Part of a small language model's weights.
Size: 4 heads of 32 (1 for keys and values), 3.81M parameters.
Architecture: LayerNorm before each block, rotary positions, biases on query, key and value, untied embeddings, capped logits.
Training: 135M tokens, 8234 steps.
Each number is 200 + 30 x the weight over its row's rms, rounded and kept within 0 to 999. Layers, rows and columns count from 0. The size before them is the row's rms in percent of the matrix's.

# up: layer 4 MLP up, 512x128, rms 0.24, rows 8-25, columns 0-127
# down: layer 4 MLP down (transposed), 512x128, rms 0.114, rows 8-25, columns 0-127
# gate: layer 4 MLP gate, 512x128, rms 0.24, rows 9-26, columns 0-127
up8,095,256,154,215,161,175,177,234,200,189,192,204,192,236,174,214,229,270,167,239,227,189,220,218,178,219,208,180,192,168,160,194,170,216,166,230,184,181,237,212,176,207,178,216,237,203,171,218,256,196,269,196,169,190,221,202,198,177,239,221,208,196,114,189,192,220,183,174,227,207,179,248,213,199,190,182,242,161,221,129,121,190,208,232,182,178,233,195,179,194,238,169,207,207,211,224,211,193,147,224,280,190,218,228,221,197,187,207,185,220,263,201,199,243,193,238,184,246,141,165,192,177,188,162,234,204,210,242,239
down8,100,222,195,203,179,177,257,206,205,218,152,148,162,234,246,239,215,204,176,224,179,174,149,211,163,214,229,166,210,185,241,207,228,219,187,211,185,142,230,202,183,197,178,112,199,172,191,207,192,197,142,195,225,158,164,169,238,249,212,240,211,188,124,262,180,176,164,197,253,179,180,201,211,161,200,191,200,239,215,191,218,228,216,223,174,189,219,211,219,237,189,224,201,190,140,241,186,182,160,160,216,241,219,227,170,194,154,231,219,129,209,206,196,224,206,261,215,207,225,177,233,221,251,207,207,220,172,220,173
gate9,116,202,269,202,165,230,137,251,149,148,192,192,179,217,222,200,203,214,213,193,188,159,174,202,171,205,201,209,157,286,173,222,158,166,199,208,202,185,195,202,166,204,161,169,153,229,237,239,220,191,166,162,218,178,212,223,185,133,220,236,260,156,236,202,201,241,174,209,210,212,215,182,162,166,176,203,181,160,167,226,230,173,192,214,215,186,172,158,235,224,178,199,219,203,178,225,197,196,212,199,194,207,237,195,211,163,185,186,223,181,193,221,235,188,181,78,194,192,187,239,181,208,208,199,168,182,193,165,271
up9,102,212,157,193,162,169,232,158,227,249,197,204,175,203,190,196,172,186,223,254,203,227,204,187,206,206,179,235,204,193,221,170,245,238,178,168,213,199,190,187,203,193,225,245,259,200,146,220,195,158,221,222,166,210,183,126,205,204,203,198,192,204,191,199,205,206,226,191,159,176,235,212,245,251,194,194,201,244,254,109,149,181,177,244,187,193,204,212,191,223,279,218,247,200,237,216,173,180,147,203,176,225,170,225,198,213,268,206,186,158,234,191,184,248,217,231,169,177,223,177,191,143,259,209,187,207,182,231,152
down9,110,199,153,246,221,182,243,242,198,234,214,179,209,183,240,189,192,189,172,216,163,207,184,189,214,204,176,188,206,207,215,170,229,229,176,210,184,177,203,170,216,254,216,154,222,192,192,207,182,201,216,220,186,176,277,241,154,171,232,176,256,207,147,213,173,241,220,180,141,185,157,153,241,167,239,178,244,224,204,231,134,202,172,206,204,233,215,190,208,182,175,228,178,167,202,140,183,219,164,212,167,217,157,200,181,194,227,248,186,171,203,246,197,207,223,193,195,204,234,260,211,222,203,148,231,215,205,236,95
gate10,100,186,180,210,163,192,205,136,261,194,169,204,205,197,262,221,248,213,219,203,179,164,203,233,195,237,177,185,148,217,179,176,241,201,166,192,192,197,210,244,207,197,199,198,222,166,173,174,189,222,241,249,176,149,178,172,221,119,251,196,211,175,183,214,169,244,204,226,216,208,233,257,162,219,186,190,224,156,210,213,175,223,258,255,182,203,256,210,136,237,233,198,246,179,208,197,192,169,191,170,226,196,133,212,196,228,180,244,222,216,152,197,192,235,207,179,201,175,199,232,148,238,253,216,229,191,223,199,234
up10,108,179,175,208,201,216,181,179,234,197,181,232,196,203,244,186,194,184,187,199,212,185,234,165,165,213,155,205,215,191,216,144,220,299,128,157,196,208,202,135,182,202,200,160,166,217,171,187,193,185,227,196,208,162,212,228,153,202,200,228,238,185,271,290,191,187,237,183,169,197,192,191,187,203,187,206,180,215,218,179,193,206,252,194,258,210,155,185,188,176,213,175,188,210,145,225,220,267,160,201,196,173,241,232,252,238,222,243,169,177,170,190,206,176,192,198,153,206,257,241,211,206,189,205,185,248,218,233,168
down10,101,214,290,163,179,209,209,201,124,159,235,217,208,200,200,242,181,249,209,228,190,216,223,218,206,196,232,225,200,205,176,212,209,196,255,204,246,199,188,176,243,221,160,170,248,202,177,173,196,213,192,243,232,193,196,181,231,256,204,167,205,228,189,151,213,165,229,193,165,235,151,184,207,202,226,189,250,210,181,202,199,219,163,146,206,168,182,170,212,243,196,176,147,203,217,205,150,170,237,227,213,218,153,174,179,200,215,186,229,140,282,174,192,210,202,168,210,206,150,154,235,185,224,186,184,163,188,138,234
gate11,109,188,235,179,190,194,182,180,185,214,156,207,227,191,230,198,160,217,177,209,163,226,233,215,178,184,173,219,250,248,201,205,159,194,201,167,231,189,161,194,202,246,122,198,166,184,197,249,180,216,215,219,213,247,227,150,194,231,251,220,221,190,254,212,238,214,147,237,237,198,190,227,196,185,178,170,175,105,145,164,195,203,214,186,191,199,180,196,161,244,160,184,231,210,211,209,191,231,203,202,183,223,264,167,141,168,175,208,173,240,217,183,207,142,213,178,226,170,241,264,168,206,193,189,213,155,201,257,196
up11,098,172,217,222,203,255,263,245,196,235,216,215,199,190,169,236,205,221,168,236,264,243,200,165,191,196,211,209,182,155,224,269,164,172,217,221,201,211,144,173,183,184,178,155,196,223,150,155,180,186,213,144,238,179,154,129,239,176,185,165,169,172,198,190,202,129,217,213,195,211,193,200,208,202,219,220,233,179,240,174,174,212,167,221,173,172,181,240,244,207,252,177,206,268,219,237,222,197,175,188,211,174,199,188,183,189,215,218,207,169,279,193,247,209,240,182,216,159,215,173,222,199,220,240,208,188,172,191,221
down11,105,111,197,238,264,247,209,218,194,204,180,201,169,159,222,159,164,218,162,181,181,183,265,199,233,202,127,194,186,192,170,189,212,200,201,211,148,255,187,230,265,256,226,176,178,196,176,219,220,256,253,237,233,195,254,195,184,181,172,154,217,231,205,220,197,186,190,222,161,177,202,162,221,224,258,176,220,250,215,212,192,215,183,213,233,205,192,195,206,194,194,164,234,183,211,211,179,227,190,209,180,185,177,200,178,174,217,162,237,213,195,159,159,184,215,125,188,263,168,226,196,200,202,140,193,211,188,198,210
gate12,099,211,210,192,209,144,196,189,193,198,180,196,179,194,183,249,197,240,170,151,186,245,154,223,203,211,196,195,215,232,248,203,198,180,166,193,203,241,194,177,178,208,207,181,197,240,197,191,293,213,204,176,160,227,236,167,162,182,193,199,144,151,218,161,207,204,224,152,224,239,209,248,175,172,175,195,277,202,184,253,167,152,205,207,167,255,189,162,149,192,175,203,193,245,226,131,185,194,172,223,211,230,198,222,221,210,200,185,214,205,242,172,162,191,239,153,166,176,213,241,124,191,203,167,195,147,212,200,170
up12,110,209,191,242,179,228,225,230,169,234,222,202,202,201,250,189,167,218,204,157,213,169,157,213,204,223,149,155,205,221,162,163,188,194,181,197,247,197,184,226,167,214,212,186,201,228,179,204,248,161,216,221,200,223,197,222,152,229,205,275,206,199,229,233,173,179,186,190,207,157,201,229,166,207,180,193,175,195,225,235,217,179,208,229,247,205,173,206,182,185,168,180,189,138,136,247,203,182,177,231,233,166,236,194,255,119,243,189,202,223,191,257,208,161,248,143,231,210,266,235,192,264,209,203,142,206,196,210,204
down12,106,174,148,209,240,168,136,180,165,211,204,190,136,225,210,192,225,206,207,136,210,171,161,244,204,202,173,255,214,253,228,184,211,214,277,178,218,197,196,151,215,208,235,225,198,196,195,196,246,232,197,213,202,197,198,269,227,199,208,213,144,184,209,150,190,226,213,220,244,199,216,184,114,255,179,221,205,214,238,170,206,196,165,196,160,177,201,187,205,142,165,222,187,233,215,203,210,192,220,223,156,242,206,180,185,221,177,248,196,195,173,191,164,205,249,144,198,223,230,193,165,191,206,191,257,206,168,217,150
gate13,107,209,180,181,157,190,193,225,220,265,187,180,198,205,187,180,184,180,224,201,201,198,162,175,179,215,213,185,189,235,188,160,248,166,236,203,219,197,145,144,217,267,192,247,179,200,192,221,158,173,194,197,183,121,220,123,195,153,217,181,230,213,160,221,212,252,195,238,214,256,184,175,229,236,146,210,228,260,224,220,157,202,179,237,191,203,193,226,196,228,228,174,205,241,189,249,175,209,228,214,210,163,226,168,162,228,249,224,170,160,206,179,186,216,223,193,207,210,186,209,202,133,254,180,202,231,218,143,165
up13,111,228,136,245,226,219,241,205,163,171,210,259,211,177,206,194,220,232,163,176,198,187,182,225,178,211,166,225,150,201,171,218,213,170,202,194,216,201,254,228,193,214,169,201,190,174,187,222,219,130,184,261,206,178,202,201,193,174,245,207,224,227,202,199,148,166,199,155,228,214,141,204,200,194,210,221,223,249,221,194,152,178,211,205,216,194,256,189,218,220,189,253,202,286,250,241,213,156,207,197,185,199,245,192,181,191,198,200,191,217,122,262,207,194,224,222,259,123,170,206,206,196,147,189,188,193,205,187,174
down13,105,192,197,226,187,183,129,131,249,188,192,146,175,243,245,241,207,155,184,257,242,217,181,191,202,182,227,196,215,232,214,222,208,283,186,196,238,198,185,145,192,206,179,262,208,196,183,183,235,209,210,176,214,186,203,218,201,199,180,201,168,196,244,188,245,267,208,226,182,222,216,223,190,202,214,206,249,171,197,263,224,221,179,189,231,191,190,199,130,240,193,185,165,177,186,182,192,190,213,131,214,212,130,145,224,190,196,186,166,164,189,152,148,197,192,249,195,191,211,220,211,216,227,230,203,199,146,189,206
gate14,061,175,242,152,217,173,165,196,216,237,154,183,229,208,211,221,206,255,198,176,251,237,248,189,169,168,196,127,234,209,207,198,195,219,246,222,256,216,190,174,181,172,227,193,192,151,218,257,150,220,175,153,193,241,191,218,241,128,229,192,219,185,192,216,162,198,217,205,207,211,236,237,170,210,128,173,241,234,143,227,196,203,219,208,138,203,160,203,183,208,168,228,193,176,212,214,212,222,163,228,189,169,144,186,156,181,200,201,185,180,234,218,234,204,199,231,184,155,240,185,219,171,227,189,251,169,163,211,197
up14,066,187,160,191,204,238,254,212,202,163,207,181,178,250,157,196,182,247,199,175,194,147,238,222,227,189,188,227,182,172,221,217,181,154,189,190,254,240,272,205,237,195,182,198,197,175,187,193,172,177,205,204,219,204,194,177,195,190,203,214,213,197,257,233,227,178,216,215,240,206,157,186,182,172,177,232,187,162,242,234,176,187,231,192,184,144,194,173,107,228,220,216,176,187,217,182,239,171,232,145,170,253,149,214,157,234,185,204,179,167,221,251,201,160,202,181,218,224,236,176,183,191,153,246,190,202,285,232,219
down14,064,188,239,192,234,242,201,180,207,236,206,174,192,169,178,191,227,228,245,173,213,182,151,244,156,224,231,174,244,213,190,231,192,193,244,258,218,176,165,171,152,229,216,175,180,162,162,204,236,227,188,184,209,169,218,176,136,171,228,209,177,224,235,158,195,227,250,254,180,220,193,208,183,204,155,140,182,191,145,183,150,172,211,208,238,229,251,228,222,200,173,142,212,190,241,175,229,203,185,249,248,203,189,190,188,199,197,259,251,184,200,167,184,221,156,139,211,179,203,218,214,219,258,162,175,191,194,214,209
gate15,097,212,199,188,185,172,185,176,210,175,223,235,163,207,151,255,255,192,203,198,206,139,201,188,271,217,176,178,216,172,213,223,213,279,213,251,149,170,204,228,200,180,216,202,256,188,210,236,204,191,178,223,202,207,222,216,230,177,217,223,133,172,195,226,243,215,158,197,170,212,210,218,164,204,228,185,176,223,208,183,195,212,249,200,184,216,200,168,195,231,242,161,186,172,203,144,220,204,174,186,210,189,218,198,161,169,211,157,196,234,167,165,177,117,204,124,237,166,230,156,169,175,180,221,252,137,181,199,209
up15,102,228,149,258,197,177,197,204,224,241,198,161,196,176,178,197,158,177,216,144,200,224,225,244,157,187,184,164,203,220,200,167,107,275,204,210,228,194,204,204,203,180,195,225,182,256,165,199,160,195,169,174,215,240,262,177,202,205,200,228,169,189,193,213,205,158,188,194,179,216,222,223,234,182,214,164,204,216,206,243,230,164,166,197,193,230,196,189,235,210,173,186,230,143,193,169,164,180,248,188,257,197,209,230,164,245,159,232,200,168,247,206,169,193,173,233,147,211,209,234,177,216,178,207,273,224,170,252,180
down15,094,244,169,197,230,198,179,231,184,215,163,265,145,208,168,196,187,199,168,226,253,225,230,183,200,213,208,217,206,205,199,161,195,196,188,191,215,220,217,154,207,255,162,190,129,244,198,162,192,198,226,200,257,192,213,191,203,135,226,229,176,186,187,204,176,246,239,198,195,227,215,217,232,180,217,191,138,153,144,214,159,207,195,251,226,166,220,224,212,231,211,197,151,229,180,179,261,212,256,221,203,152,202,156,181,211,216,164,215,140,223,166,236,210,213,128,225,207,202,201,217,192,158,177,230,200,252,165,183
gate16,097,225,241,233,212,168,185,198,195,152,244,233,205,225,215,182,208,213,223,241,221,201,183,158,189,220,203,260,212,198,213,201,217,156,173,239,280,154,212,212,234,208,217,169,174,215,275,172,188,207,163,226,158,195,198,174,161,201,240,186,227,233,176,236,209,215,181,120,183,163,195,234,222,259,201,176,205,171,161,168,222,163,189,234,195,235,210,154,209,208,187,221,251,220,207,184,231,179,228,248,165,194,220,170,214,143,129,205,184,250,184,185,215,258,177,192,186,225,213,238,214,233,238,226,226,212,210,170,175
up16,101,214,212,220,237,117,218,229,163,206,200,210,187,195,192,157,221,246,165,235,172,181,222,194,227,233,208,198,197,184,182,240,185,209,224,234,240,223,241,188,185,163,193,161,179,213,241,140,171,221,201,170,200,242,204,208,192,223,238,193,163,186,172,184,132,228,156,235,185,186,192,187,149,202,251,175,186,198,215,236,160,231,202,228,170,198,209,143,201,101,215,204,265,258,221,166,239,207,200,188,237,223,207,229,196,201,189,178,224,263,125,178,217,251,216,213,242,227,189,208,209,217,199,206,204,191,210,195,169
down16,105,172,260,173,179,231,188,160,141,196,207,232,186,171,215,250,179,225,157,162,189,194,219,271,217,109,206,267,182,174,260,193,203,216,255,248,180,202,201,210,192,189,208,227,208,201,135,229,224,274,162,174,142,218,196,197,214,170,198,157,215,205,148,206,190,161,171,187,199,214,240,219,164,184,207,167,234,245,168,205,189,200,170,212,222,210,182,184,202,166,197,147,254,207,190,208,216,237,241,224,199,195,193,170,167,165,221,254,200,199,214,181,212,164,198,213,227,246,224,173,205,217,196,209,234,221,200,212,176
gate17,088,150,138,205,196,207,215,131,255,225,219,201,206,213,191,213,198,178,199,181,226,179,223,182,198,167,217,187,206,213,196,198,188,221,209,266,234,202,218,237,230,222,217,184,162,164,245,205,187,214,220,229,240,211,167,225,174,142,221,196,186,126,244,224,260,228,179,223,186,203,217,210,180,213,238,195,225,213,192,248,214,164,192,179,142,197,258,208,213,189,199,176,183,178,221,151,228,196,192,193,245,163,147,214,190,119,215,173,221,144,166,205,198,262,186,173,224,236,209,142,219,184,238,175,201,215,183,210,130
up17,091,206,228,166,190,171,165,220,186,183,185,225,250,167,123,168,207,187,195,190,220,236,235,186,178,172,179,199,177,243,181,226,202,218,141,197,260,206,220,227,206,213,190,174,218,208,177,198,204,247,181,188,206,228,250,165,207,154,183,195,225,165,180,195,188,218,227,154,227,217,170,211,253,190,176,228,169,164,254,210,177,172,190,203,247,172,173,203,227,206,193,204,252,207,233,173,198,211,168,191,212,220,218,174,270,200,218,188,219,174,138,216,155,199,251,166,180,232,209,257,215,223,141,211,107,217,177,134,218
down17,088,233,158,168,233,188,248,260,192,198,219,221,184,216,233,236,204,124,153,228,215,180,174,236,185,188,187,229,199,164,227,174,236,136,226,207,174,225,198,203,201,249,227,194,221,188,200,185,183,169,201,225,197,217,141,184,190,200,214,182,127,226,227,209,210,176,218,190,206,146,175,148,207,212,211,227,193,219,200,178,202,224,201,210,168,180,186,170,169,196,195,222,211,206,174,234,171,123,189,191,189,189,223,192,183,243,174,245,139,181,256,206,226,203,164,266,198,154,177,254,228,165,191,197,276,238,242,230,187
gate18,101,205,208,195,237,238,240,212,243,189,163,208,188,202,171,225,187,222,230,241,257,212,233,213,249,206,153,233,218,206,183,240,200,140,224,196,166,209,256,179,245,204,200,234,240,247,172,203,194,219,206,208,173,172,147,241,177,226,171,263,180,239,189,156,178,229,149,235,188,214,184,210,221,158,166,201,214,184,129,199,203,122,254,217,128,235,227,259,182,210,226,226,226,209,198,198,207,159,196,233,215,192,213,158,213,174,221,196,210,207,175,188,184,202,215,171,188,151,186,244,218,228,165,162,213,190,244,197,202
up18,098,217,229,152,173,147,260,217,207,188,240,225,242,203,197,219,181,106,197,199,152,192,222,201,132,173,186,185,184,199,234,212,213,199,210,138,205,189,191,175,217,203,227,251,174,202,208,206,192,235,177,249,213,188,223,218,238,196,196,126,159,239,199,208,167,224,189,226,186,243,172,214,197,202,220,258,178,205,228,132,202,239,250,211,165,169,189,162,252,225,222,166,191,201,151,195,147,221,232,163,178,246,249,168,239,194,190,224,191,220,199,169,173,185,182,214,208,236,234,200,205,171,204,178,223,189,175,253,194
down18,095,205,146,176,185,194,195,188,265,147,193,234,186,210,212,157,217,196,164,208,231,272,180,181,137,226,130,183,232,183,168,185,186,246,247,191,186,187,197,171,266,173,181,203,237,217,210,191,216,197,179,220,223,158,218,211,177,192,214,209,231,173,208,190,182,159,250,229,187,247,255,232,182,172,224,231,271,235,194,194,279,187,186,182,150,214,199,176,208,214,198,190,204,170,192,209,168,219,198,222,175,156,182,167,185,245,214,254,193,165,179,221,215,185,196,171,247,202,205,221,132,226,220,186,199,158,223,206,155
gate19,096,177,196,155,214,219,195,231,170,168,190,222,178,132,217,249,199,185,180,213,184,195,192,150,208,162,230,169,188,198,255,151,229,222,165,194,198,216,215,180,211,220,189,190,239,203,162,200,234,164,184,194,152,236,291,162,250,215,182,210,206,197,199,260,111,205,175,190,227,201,209,174,228,258,230,251,216,153,190,204,148,188,194,229,230,151,137,192,219,233,225,167,164,208,231,239,199,168,200,214,210,169,168,180,216,239,212,239,148,174,177,233,182,182,176,190,186,218,181,182,182,209,191,193,170,226,243,229,204
up19,095,196,231,171,230,221,234,196,207,216,232,212,199,185,211,140,157,186,201,192,240,194,166,224,122,241,240,192,171,197,253,219,196,209,192,167,267,199,206,186,181,196,143,174,177,218,173,225,222,154,198,183,205,225,191,189,247,166,201,251,193,169,186,224,149,218,234,184,238,213,99,161,232,175,204,212,185,193,234,156,206,244,177,181,130,229,180,197,215,175,195,244,165,229,164,177,216,180,238,228,210,184,196,218,178,197,159,172,209,202,255,156,196,189,224,207,179,217,193,170,264,210,211,223,142,167,195,201,225
down19,099,209,194,215,193,219,203,173,247,222,185,162,235,217,213,178,225,188,213,200,176,271,212,175,198,177,254,219,243,230,170,228,236,181,212,210,241,163,243,147,239,208,212,202,214,214,224,245,199,209,214,211,200,180,41,235,200,198,168,180,151,193,234,187,201,224,196,193,187,187,239,216,157,181,144,221,180,193,195,213,179,187,173,234,194,219,182,205,158,155,168,231,196,181,149,242,178,189,148,220,212,197,229,219,170,229,160,174,194,233,194,255,189,147,208,169,229,195,211,199,210,225,222,193,211,180,216,235,193
gate20,100,163,195,199,189,126,213,205,169,219,177,181,210,234,220,186,186,178,166,218,182,128,195,156,210,171,233,224,214,266,210,202,212,161,171,174,197,200,170,221,177,179,204,242,167,237,241,196,237,167,186,155,226,218,137,194,219,226,225,182,217,187,216,219,170,198,207,183,216,281,259,197,251,179,200,228,231,171,190,197,196,214,202,212,220,203,141,221,134,193,156,221,199,143,127,170,275,165,230,214,202,172,200,222,224,164,187,226,238,223,203,193,216,219,213,217,202,188,187,218,172,229,250,146,193,210,208,183,239
up20,101,187,260,193,187,217,206,186,142,207,175,233,190,185,215,221,270,148,194,237,207,189,220,205,160,219,161,158,159,169,219,257,201,173,219,212,181,247,232,181,228,234,242,206,215,185,162,199,190,186,210,178,181,200,231,222,163,159,173,171,188,262,152,213,213,201,204,236,221,143,187,186,208,185,197,238,262,225,197,250,216,161,149,233,175,193,156,195,211,193,144,183,240,204,206,213,161,250,169,201,185,222,159,201,195,164,249,196,155,172,198,197,180,233,177,204,151,239,231,179,215,196,200,207,283,205,150,201,189
down20,096,226,192,196,191,236,177,195,141,164,197,190,154,181,226,187,177,258,191,161,233,216,165,161,200,210,210,204,244,234,214,185,265,199,209,234,192,140,196,225,199,188,238,213,214,203,208,215,194,210,248,226,177,187,148,212,224,242,183,206,217,180,193,201,213,131,154,178,245,171,179,215,204,196,221,190,155,192,193,192,192,173,202,235,228,229,198,199,231,216,180,150,182,246,218,257,238,242,186,239,200,212,203,174,228,162,213,169,180,229,184,216,184,174,137,179,161,218,220,300,187,168,119,242,181,165,234,181,211
gate21,100,164,111,172,162,163,172,191,210,198,244,181,204,163,213,231,238,188,217,201,197,199,141,158,198,220,211,181,235,204,195,174,184,271,194,236,229,233,190,252,201,208,206,228,188,186,218,200,190,125,220,183,205,176,197,188,206,167,164,188,165,193,200,211,209,210,178,202,221,250,156,194,180,186,184,149,242,236,154,165,215,200,245,193,168,318,243,194,219,184,237,200,170,220,181,169,190,208,214,186,169,180,221,236,217,187,200,225,262,185,198,246,247,227,198,229,178,198,215,210,214,159,210,165,194,223,256,215,176
up21,095,294,210,206,186,200,212,280,211,200,204,236,214,238,146,167,165,221,187,151,137,233,201,236,209,214,236,194,164,246,111,162,204,211,167,237,184,194,207,245,193,179,184,219,220,225,146,168,190,187,177,249,185,203,200,193,202,193,161,192,201,184,205,168,202,239,197,213,155,151,171,214,161,191,202,179,205,248,187,226,207,147,220,180,186,215,145,184,211,245,249,193,184,230,200,198,249,198,231,231,191,216,205,208,160,179,184,200,222,184,202,208,219,175,211,170,201,172,183,145,237,261,195,213,223,154,219,153,195
down21,095,206,154,220,254,177,164,246,212,196,245,213,220,171,180,241,193,152,250,220,187,254,180,194,222,154,201,196,180,191,210,203,166,176,230,174,207,254,194,205,219,250,158,198,177,187,204,169,194,164,222,247,237,229,197,201,183,153,123,207,210,241,235,240,151,184,209,192,210,224,218,215,198,198,196,183,179,255,150,159,210,233,211,171,177,276,209,186,244,169,181,223,169,219,122,197,178,197,157,207,188,202,185,185,191,161,222,228,201,228,140,165,217,274,189,189,208,189,209,195,192,197,224,203,258,210,220,221,164
gate22,112,273,201,214,200,224,202,222,200,158,249,163,225,223,210,201,224,199,213,195,247,208,146,249,194,260,208,266,189,193,146,172,181,208,190,192,166,167,195,215,165,200,153,186,198,204,164,217,184,177,212,222,238,218,191,219,224,179,254,190,195,172,201,245,212,222,166,212,207,177,201,155,162,214,290,175,259,167,194,191,188,203,225,204,245,182,182,180,197,255,194,219,159,195,204,148,198,206,194,164,148,189,163,204,163,172,203,247,190,236,172,246,233,201,258,239,192,194,151,242,167,228,190,149,161,219,205,219,184
up22,106,217,198,230,176,266,201,227,194,204,233,193,206,205,259,191,199,175,253,242,225,246,160,179,247,263,219,228,245,198,221,157,231,217,197,190,174,160,185,204,243,170,210,207,195,240,234,187,185,147,119,159,225,220,216,194,180,209,229,270,139,179,206,234,196,210,205,205,198,203,178,154,169,205,182,221,177,238,223,180,138,191,175,202,190,205,196,190,246,210,253,193,213,187,181,178,218,198,147,182,190,178,158,179,220,220,199,222,235,246,181,182,172,176,210,232,186,194,248,238,171,150,260,180,172,162,228,172,210
down22,109,200,249,184,200,214,201,167,203,138,240,197,233,180,215,193,233,178,191,141,175,189,180,275,164,194,182,188,160,140,231,204,164,141,208,168,223,182,222,169,160,253,211,191,246,208,211,219,184,219,235,201,199,207,163,221,172,269,218,155,200,191,133,220,210,176,205,228,224,198,234,165,218,197,210,191,222,185,185,189,181,200,244,200,141,184,223,206,249,206,189,240,220,199,186,227,263,173,216,167,181,234,221,238,205,148,274,257,180,214,186,219,188,205,214,255,205,232,196,163,152,195,202,160,171,216,181,207,172
gate23,097,241,248,150,241,240,218,233,232,159,198,176,189,216,219,128,221,196,209,150,189,128,206,151,168,213,146,168,229,177,250,247,247,221,195,199,149,206,197,150,186,235,230,189,181,158,198,189,193,191,230,184,168,246,200,211,256,202,207,170,250,180,189,243,153,233,201,233,218,221,221,201,194,190,262,202,224,167,208,232,188,168,229,245,241,249,197,199,195,207,237,157,188,177,205,201,252,222,243,230,249,181,174,194,190,198,204,172,200,189,221,208,195,189,232,204,209,152,211,201,242,174,215,170,179,209,162,216,245
up23,091,221,228,166,177,190,208,198,211,153,167,204,173,184,252,206,174,179,215,234,197,166,224,209,168,173,227,143,232,194,195,232,226,210,193,209,237,155,166,173,147,215,207,203,188,195,190,226,141,164,256,212,213,197,169,192,175,205,182,174,247,238,164,180,180,268,195,194,164,132,175,168,216,238,237,180,219,155,195,187,236,261,196,180,174,268,166,222,213,194,175,180,244,189,211,265,236,247,195,201,167,200,212,248,214,160,262,199,251,169,203,214,181,250,193,211,203,181,233,187,179,162,208,167,164,184,170,231,198
down23,095,223,183,220,207,227,253,188,182,237,196,196,151,187,214,202,219,193,176,141,198,182,164,208,218,175,221,222,185,182,144,210,194,235,197,213,148,145,179,216,183,155,169,189,171,154,199,226,195,232,247,209,176,194,119,222,219,245,215,171,176,219,162,196,208,170,209,225,200,253,205,199,239,237,206,117,196,227,219,215,252,253,227,213,225,174,205,226,212,214,152,204,188,196,188,168,173,189,214,224,165,179,197,250,247,202,236,149,198,181,238,180,149,231,219,177,235,227,246,262,169,241,149,177,166,199,189,224,184
gate24,098,222,200,213,189,177,156,228,144,197,170,170,178,172,189,217,238,181,216,166,216,216,217,159,244,166,138,172,177,259,159,207,217,234,197,177,179,204,268,174,192,213,192,275,240,210,187,270,198,227,229,236,196,202,200,161,234,174,248,172,193,173,223,160,219,200,184,244,238,203,187,184,261,211,200,146,188,208,171,189,205,129,195,203,236,251,225,215,123,207,199,177,154,170,188,236,188,160,168,238,194,225,226,203,192,209,212,175,203,192,219,168,222,210,203,183,174,172,178,216,208,203,162,143,148,173,194,192,208
up24,092,191,166,193,240,186,243,211,256,187,188,208,228,218,150,175,204,200,214,182,214,189,214,214,202,278,199,153,178,129,213,196,251,166,218,196,212,245,162,184,216,157,122,134,172,218,197,175,205,169,170,198,211,212,229,190,235,243,188,209,262,230,211,187,123,189,210,143,237,259,193,172,183,183,194,246,140,209,233,130,170,227,208,209,166,236,216,234,229,205,218,241,222,170,196,199,214,209,206,214,183,154,212,158,197,209,202,193,191,178,194,179,251,144,209,196,176,169,194,184,189,168,204,204,168,199,199,185,196
down24,100,146,221,198,196,154,189,199,217,202,199,198,152,183,181,225,230,272,178,193,219,190,203,274,192,241,209,205,197,198,179,183,230,284,188,159,187,160,182,212,197,193,212,154,198,202,231,168,237,178,213,179,193,259,288,204,186,203,230,185,236,182,193,178,203,255,170,207,221,217,221,227,181,194,280,140,191,190,139,200,198,184,230,238,175,190,152,160,197,249,217,178,204,181,176,213,147,247,153,214,247,215,148,225,206,194,175,194,220,194,210,197,202,177,242,177,197,184,218,188,225,136,202,173,182,228,208,171,213
gate25,100,180,187,226,219,191,233,234,141,205,194,253,208,207,209,189,206,233,125,181,183,218,242,170,155,187,167,160,195,203,169,211,143,230,204,201,196,135,166,183,163,152,158,229,246,176,228,159,236,197,182,214,174,249,192,220,188,173,200,197,218,203,213,234,161,223,221,214,205,170,219,197,187,181,137,165,115,206,147,166,167,223,200,198,183,170,182,189,159,229,179,177,196,229,184,152,193,205,257,190,192,181,249,256,179,172,187,215,232,183,203,224,184,209,237,246,242,195,166,208,197,200,175,248,248,187,219,157,223
up25,098,250,209,167,212,221,185,217,198,214,193,176,170,225,184,226,221,223,179,193,261,270,236,143,184,214,183,246,210,165,152,205,151,187,214,134,200,158,192,160,148,191,173,207,167,180,169,268,261,233,210,161,148,155,192,151,200,174,216,184,223,226,170,197,180,213,237,165,223,164,168,163,210,216,168,159,181,270,192,192,193,211,216,194,213,194,223,201,174,195,211,190,132,219,176,212,198,198,171,205,149,188,206,152,199,170,201,250,188,197,234,203,199,185,196,245,253,244,229,233,197,182,179,199,215,176,162,166,229
down25,091,215,170,194,143,187,218,170,208,196,215,225,247,185,119,170,200,192,225,194,225,215,220,231,219,205,149,183,179,233,194,144,190,226,237,278,219,168,205,216,201,171,202,168,213,218,224,224,202,176,217,196,189,229,173,202,211,208,188,168,221,155,161,148,159,177,146,173,241,230,199,213,206,217,192,219,206,207,212,234,189,104,230,208,164,230,188,193,173,205,159,205,215,218,180,222,202,224,242,210,245,170,234,145,194,253,234,180,191,186,198,145,161,214,183,231,238,220,141,157,203,199,229,202,184,234,277,214,215
gate26,103,170,199,197,273,209,188,222,186,230,224,139,246,207,210,203,208,210,137,139,178,200,186,238,139,170,207,180,209,237,197,204,233,186,198,175,223,174,198,163,192,241,169,209,184,214,184,139,213,197,224,161,224,153,218,194,225,206,192,198,167,193,167,193,253,222,189,177,189,207,244,221,189,162,236,212,202,189,178,207,225,256,151,148,244,192,184,202,169,209,151,178,175,184,206,225,210,216,219,146,261,229,256,264,252,183,178,199,242,185,179,188,189,186,249,185,164,180,159,273,197,157,235,191,218,196,187,197,215